From a checkpoint of a small transformer trained on Wikipedia.
Size: width 192, MLP 512 SwiGLU, vocabulary 1024, 7.48M parameters.
Each number is 500 + 50 x the weight over the matrix's rms, rounded and kept within 0 to 999. Layers, rows and columns count from 0. Numbers have three digits each.

# o: layer 5 attention output (transposed), 192x192, rms 0.258, rows 121-135, columns 64-127
# v: layer 5 attention value, 192x192, rms 0.275, rows 122-135, columns 64-127
# q: layer 5 attention query, 192x192, rms 0.303, rows 128-159, columns 64-127
# k: layer 5 attention key, 192x192, rms 0.298, rows 128-159, columns 64-127
o121:512465433427514509499434478479432483507489511524601522533476511552500528467460494493525553480477513550497533461516536513474436455518428503517533585529472506584553490508515520447496536503564517
v122:555477545515496553511501498540565485536507510591520465568495365464462484624481556530506551448560417527537446426525505503553480511433549487507563561506500407589627509520563498480386482452464510
o122:386541492525436633575473528482551437526486423505560517507480487454416434535562416500395529464574565476534512551430569448541550488453504433515442483530458504473446391490500599535563522538576422
v123:525463549453442496522517446490473515586446460501455506518531466465504500534614534463446462511450447357433563530475524443574489426448570490500520506473513497463429545493495547485457574435465540
o123:416535510507517451512485550394495475433525558598579486501469444489552541529478466431485571548489478510559495447499469448562470480513487492571478531485434453402431557506477468440542554495458569
v124:467396456503578565458554446543441458484482552462528426531558505535477441497515472425429497447539349509429505532480481540451541560531428479443462527496511547505469500469525469524511454502473460
o124:533525486423593451545540517532525462495480537372497537522397551505604478472471458557555502555484506451612492411569623524459463598487477537497551429525470425495531488484503447495596546470505561
v125:569600525537424461512468449541533446521410489497471475455468543467488520498536494498510521450452520543520552478435459517511521496452499393470464441449476508461505494479543487523543500497467502
o125:516487519525505577480557418480491506458470540483531514540511521519462429477454505434555515499540513507450543401413493544550489511455486446446482472615393525491498442508579561538514524511490497
v126:556533547427390481520540524439541456408459490478502579448568573469549498498433517496519546519521469480434468426502527541408496557490590448439475460547479553438544554468493532449436509467476488
o126:550495497560588570458491497470497507435498385518492557515550492501439538482533420559478432547410573449509536513396484540530409496506473573518497535505493573483501427476547426473536509541556519
v127:435520407487579620493569491441496559549496468447571527391517520520614516494461550566483503602433500570532516446451558477439501523506508418523486463515443508538508424497494517518518490558507425
o127:539465471472429392438468479521556457540393486519587403607478546440490413511537387498536525505465463537547448560546486568502464497480528540448531499567542525490542583468524501492531536524415508
q128:527558538435491504456529483456520553507494511455501578470552486513543447450535465525538400504514514505553515512545511545463542429457468439511514397535530509443489555489545478517422495466509515
k128:490492546490472499406471523454561552528522520407567494459480543532496496477515546477431583458539506530474449513424457492526563585451457455507494455465490472496526530526579511501414487490519560
q129:487544462474462514487483618517535519534485550613537478532496459477542478566487492464585445531544514534454474551520431498427466547427555553558451480565547477508498465575508456544511516553512593
k129:499533492500470502509495453554464435551489486431610559501455554551497551565488497525504495548545477486493532489448386470483523603498528507462620558467574570531425480618465481507471490514511475
q130:440465431587612468544542548487441499383545477516531517486514551490504522552469509509502508512515474565573392586396529480553496547624478409497456455601594432445539511461528477441451521539540472
k130:519504516488580412524530462537570537522453493491553535481462504495533516486481482460514459492479494511520402450458427476521460601452492507590521561515515485513492456550376523444479487588529518
q131:542449487547531465515495519434587523550415425451426526393476443494589435416598485428501427498506561499554569512541546554452410500483551422564428495554557455563426393582515499527585577502593517
k131:486528511486408564480462619479501443496455472588574515421578587537540499479407423433519512479493496485425548534545393537512481560530497515450533505585470552579606511554557467470490449467461471
q132:467477528464477519596539466542493498512388495547496512427441469505440517511528546498505477546528517476491581570500502480464503441553519466501477442567591433414493526527512508537526488484410519
k132:491538480521490551466466536406474456521514582585434496485600492471500419473514463521521538451496438533490500545531481536467454576498490565531412471512458486515475518568522480499543468441444482
q133:546487498541525500416478549581577574572501421493486590538472582613501449436504511527526516496546502522536548509528571539450462546558476486529537455425547470517491459455546480486498420470539499
k133:539580558501489498542447464532446492526596548593579484562480529533478608566485503524510615548449460517492443479427525470413516473575483519511450588465466522478554451540541461544484465504447476
q134:457565459510464430584559458466536515492470509422474542578455542519493568463546392523503457509373513532437565456545534506509405546515489515412571636473530517533406605481523522528507553404508444
k134:506480467347470574391488482481451588512592480490519549590558546450463517502501456473507533602553432434550381491461544480511555543546472485480431470498467486575474533484543538508478491395517535
q135:465554523460464514407502456468576543528515527477461419542488528491517507497566536480530467445523505589583522542512482559463500456463415488481454435517465526509461499484496486481503455509482433
k135:472452488469503472601503466525485572502460572604518423462541503418496599577580451574501533488574489451460419565543453505498534460629612486523545491546459527422417546468547586554483475434573588
q136:525504500455528565574484477455454545519561475542517524595507468552409503469490442470492423530534539562485475555486567494505506519496483503508516483562477395569502503467449531552551380470532512
k136:577497397516491454426461498561417502511560443492492485548483562517459515500484535546494448513511493470517513499464609476531529506565436536486538447530524453518479493478475561505499528423609523
q137:535490607393576518509462489528456496561570537488498532507502546497453511580428483527505505477510586539439549548489485397542549509453582554516440514534517560506594463546489545642579520526486527
k137:490554482471521539513581477530460376562498504618529476549437508538518430501453540496509538428467607429467525510578503446561531545505543513499499494491584547455463507561471514587442541446505431
q138:405572436466573547407494406495531526532559451494474456510535507572497523557466473471354520553490509539467466562488496580457616560482501518530422453478448491433524516466511503522521511520592531
k138:533444387521463460464499424441433563500541549474479511414539525471480498597491535503538452498540568475390527441428519572490533645419479505465531561463523399564462485551384544460575423481443480
q139:559525439353463446519517472482517523512527434586512439533552538473484479470491499474441472507512552558554576540529533548484498450560647527472428439563448463591500492506445446512534549465419515
k139:477507457607521544586440531432528491497452482476541501514516518486502428506480392475443511520516479544493479542459457501620544545484438546468507522474530453594445506473474470517588379535540463
q140:402429461412497572586468442496474406407472490519610575523573495479504604493505515479481569535450461489479482490537467471529417521478422413513395593492544490541387498493497441532450523518482535
k140:401531456517388475450533572434458370508421498527468440461568434511549543468499554522492469482466453486589481520583469499563504426576469489508496557493492550407410486505469456482439511491487434
q141:431489451456417498484403505513480579502574522552484512503505498436532514489570411480419591576456561513434525557537493509588623489530566588488488529398433415578450531481523545464467494443492510
k141:536484443657448543492529474484504496553465552459566548544474518388481517468493423543527550501505556538573554541495531517548596469574446555460448525498485475604410498499524528465509514435555518
q142:522519573561476501544458403551467511482477496428462521510473478548506477530454515576386509419485572509442518490647494458415523603547565529442498581496462523503496528475541439572501480458468472
k142:468573504430388436463491594456481565507481509533482491424415603396479530440510634440514466355548500440481464549500491482542542558580541510440502462497420596414501529477484468440460564377470626
q143:588562590524482576521437394598537511406547499522507484592435510467537461495428514550456519593412539517479501492502463492575412495470493430463519590497445437435545549522586503484543491532436479
k143:480498480496559559609526524554509575514467558494618497619477474524475524400496478496428558481548433471476465481445561470557584502572465501470542579548566380530491455541385488502463452399504556
q144:414522480438592593531443493487540449544523527488450543458526510515445481468576531515521515494548507573542522467524494501440429497515443517576574438523520507416513433525564506452417468503468503
k144:426483513465493497484506603468529489498554476446562521502566468496540489557395501547423521426432543455481580514463487515446504499449521562468480513495420506441461556537489500475468541559558556
q145:496496619415450506477559550404558451514563557534507495546478493485518443513467544537520426510552413463567511553493473576410565550457483482501516539518503545445515521543562505468440446485508517
k145:456536545522426467486556538491471433480508427481534596522597466460488553521457437499444543526457508520472621465508525533413513506508525472605544501567412536503510401447511485528459484556548503
q146:432496546494464505482474515469473501544473448506472506477436426506489522453463454457563487493496579519539574551524465528456548477584497470500511535459516464523497475487522532528443501497507482
k146:567541484535450537492458494429484500445511488518576508521620573400470493550452435509448537500611490533513497506486549483424525523516500513449540413537377523466547529582548486479509448463550520
q147:493514511545488497538495475511517512534424430463476490553497531551551521459522536445503487524476442453494557478553548476504489564506443529467618535523485545609467501497440559448520465517469519
k147:583485562570550513459449463539546462546543540445482529567463523549523517455605532532516535479450507551531476491505435475587574570507481481518457464427515426502496498473446478563465567435402528
q148:520522511547439525532435551581518461479514462520440484514485453523497445453537538538625426578470583532524531472509510569463423542468509527553640411591524545561472466503438499456431518512568431
k148:468452491476449499417591475493388552521467498526505424438509552506504458483432601561464579549519512426506517396499482449492497518526456462464522562524506490510460513619482529538548506518465497
q149:496506427416561485461528454498488543547550573491395475481439454589517422500552444485505545512497516465537597603502484483564501467485481526466447487490550468402591509548654562498542556539522471
k149:473538524584479445571521548469515582440578496501449470535487437458491582498450510464524512390440519530535490566540638458494499468521509498487455515604472481497585429405485508623533598476499520
q150:496505461558468520500511475470416536559483542480452565476467540542522412525500557516518473518475510469484450564453491498469539442484511505560384478542492478508549503520511480545583514525458515
k150:515559468492446457498505492630456521518467499563519467506479495435515500514431593501591505520401511412474484499481559446498469470537540472518528510588537437534431547418418569475494570538573576
q151:527468485470514496461577483487452557489552494503400514425470456546426537434498501470497413500486516511569523447475484477543530474486494436459489498556498564494531497519548523539469382560483504
k151:505521529552496537589526511426433514505603431513409510489521416494520555606491428514444449435493549555420514504502596501436518472513570433479484501481520443463565512466551510529525489458429443
q152:470536547508524467507617498546523471488538490558445465497499537573531478369515478480457426526494451560599510499501496460565490559538462422468425522502514477559449448458526529490446481634514540
k152:456496539590339438568463446496516569458474499540548490501436510485569599518518432563479399431504474523506460514498476501558643495511549493559392478569479548428457502453575521473404518533581446
q153:501500496410541543585499540539475531509499522505553488532515528499434484455455521580507554436513528554509550469519465520514571492503511476449414517462487505428490492460462445527503494525536509
k153:505395447438522478473547444446481453479438464469518569502559486561586529495494531511589570595523588506451427481429480457486329533513431398536506491408481455591494449543461508394482470546500489
q154:461546573476569528476434477517554527495385504471473448481488488495487469564459508492455568484541496529532540546552519462500535528491621499574579564527462527524477485581390565493461531542565548
k154:472566428545437470545471530576548474532512585461411470547433573486544407503506466532526544407402504401502556534538426480481538479479559522532519539518569475516464562555469480601497499541525439
q155:498515502496411499484433477500430470568472505493439521562507576558439530501486497513522530503430515501552358512492545510558540496518560524562506443463500518465550558480579505539499504525468433
k155:540494589467497498537479510596527657558499488445619480531525564572383597485522452505464559493511463516502537435479478473495551449571483527454493490500451443459449542425508524518500507522517459
q156:377494513425551494577571547503387404426475551445481425512490584575507523539437412481424539439461567417493359355464500475511436451480401555523571488572659477396566458502440639506488570513440474
k156:463419538411513541556544489459477528546540495548505548516434520521463438528495548482426410423519468486521585468517475482540567432483533537553493464564530566515538492534518480564468513409548543
q157:484560553573462604464496464543562500593597534475418501479494491562546569453523400471541459509558525540475428542517476459455461509475474543472504450500488470454550568488549509516516456378456455
k157:484515472440437421486391506530496495554494552492473502528485597482559491525417688582484424547474464418451525478545503470385542525481440490496439501501480478438495486536443541471548457479505560
q158:439497540524451510495576532556471465419555530530533515397537559463551462557437454515502625515509523400588460605511507463484456444526540465538523558500456488531516476484427420472475484536439563
k158:407457477587514501510556514442476442516585477483480470486544491568567483479504405457390561402548606523487591518480495435462438474507473503437442472476574419483431524520444476480496451468516501
q159:329386519611492481501593574591511501436601457481482451450521552549559530574543456423639466531499591559627412367441506440568480368608513537546476552626406509432528457544541459517457519494570436
k159:474443518488517581512591514491551374429582491507530520501511543499558438557460443506448486481537493508483530422538580531491506564561478531504586396386410574477535492530491582513532473429501531
v128:480515464528525562469540470516483498476538545517488528564536458501490568519495431545444500503504503504562456473463475482531482541502484547511488466485485447521483499448509518484488524502481580
o128:540507523552454456536533454502434472437562554465511480485533464536461505559509491469491541399578508454444559487517508547509552491569514410497497550554546567495589547427569455504452540577481468
v129:487513481455566474521511522478521447456548447538520446490564520555532437466475555510569501523510529508474527514511443500460482560480528546549507500469543538580498503426542471514523468518520499
o129:459451539528467508513495541514558527513441529404466482455449517497527472383468493525511507507556597489495543500472529490462555500476480520425466506516446481485451438575513488497501496535534481
v130:499481495492464590479480521553441514469532492467530451527519477500441490523467553550398521516443509563519500502544474528493516494502561512503539554544440510479488530474473427531472381486546561
o130:546470492479484479497485513514541492540427547507501515428404551447499510414460507527511511476458495457437500520593540469521565485539446518544536489486481446551566529539608448481525547523474475
v131:460485481534532546516484528530498491471478512497526491457499518525499554447535466548507523568504489469460536465541553471457553492472505507503495483575504546585547470508537473511503441554442567
o131:484560535478526546485521469563520567461550469454477557443531420504500481543525527533524447486478534517545481538446465540535409585509506490521543523541491413511466477460529495468574508484551464
v132:517438563481446557610449467484447486400545448506500413429531538466546460391464477506438466447502454504488548473577539489521469475502435459459421558415404517497495570475504522548551501441422510
o132:551489498464549489554514464490564479553453466581467557474438530434530492554473460534473564475485505468467481482432469517488582480509450579534474527465613408484487471472451538423496517502521485
v133:532489493443523429483516491490513526538510520547446515502479512587498526499537504486489473526539581552474485542576554514449506526497446511422450525451525569508549529492517513545501536406483598
o133:553394484510511562420599488488523520551542525508453452413458499519525566500502442476511441443435514495535528548454517566538535441515593530551547477537467386454530511498435572559511461460542505
v134:397523512485528484484497575510478517499455564506439499453521444378449492548586525565489481451481415413573489576459525511469535467462470541511489514523511429454512364464498440513504549482502479
o134:480598575516506440543441487553471553561390470492548667552510552520542539552464456494528453505469460546530505404588435584515444588458561468497456533507520557472497523525486468471441536489512522
v135:546400528523544468540473495473511485527556545597481536531472514618475397467466526492482519545554483579466522534493495482566556506494465552480576481440484407538474534469481561420482544509491606
o135:595451384509459533475457443494477559522575551566473409492579486444518612579550373547469524516517524489424409492504545608486473499514560486523431522505510498517457561500560548559466399521441452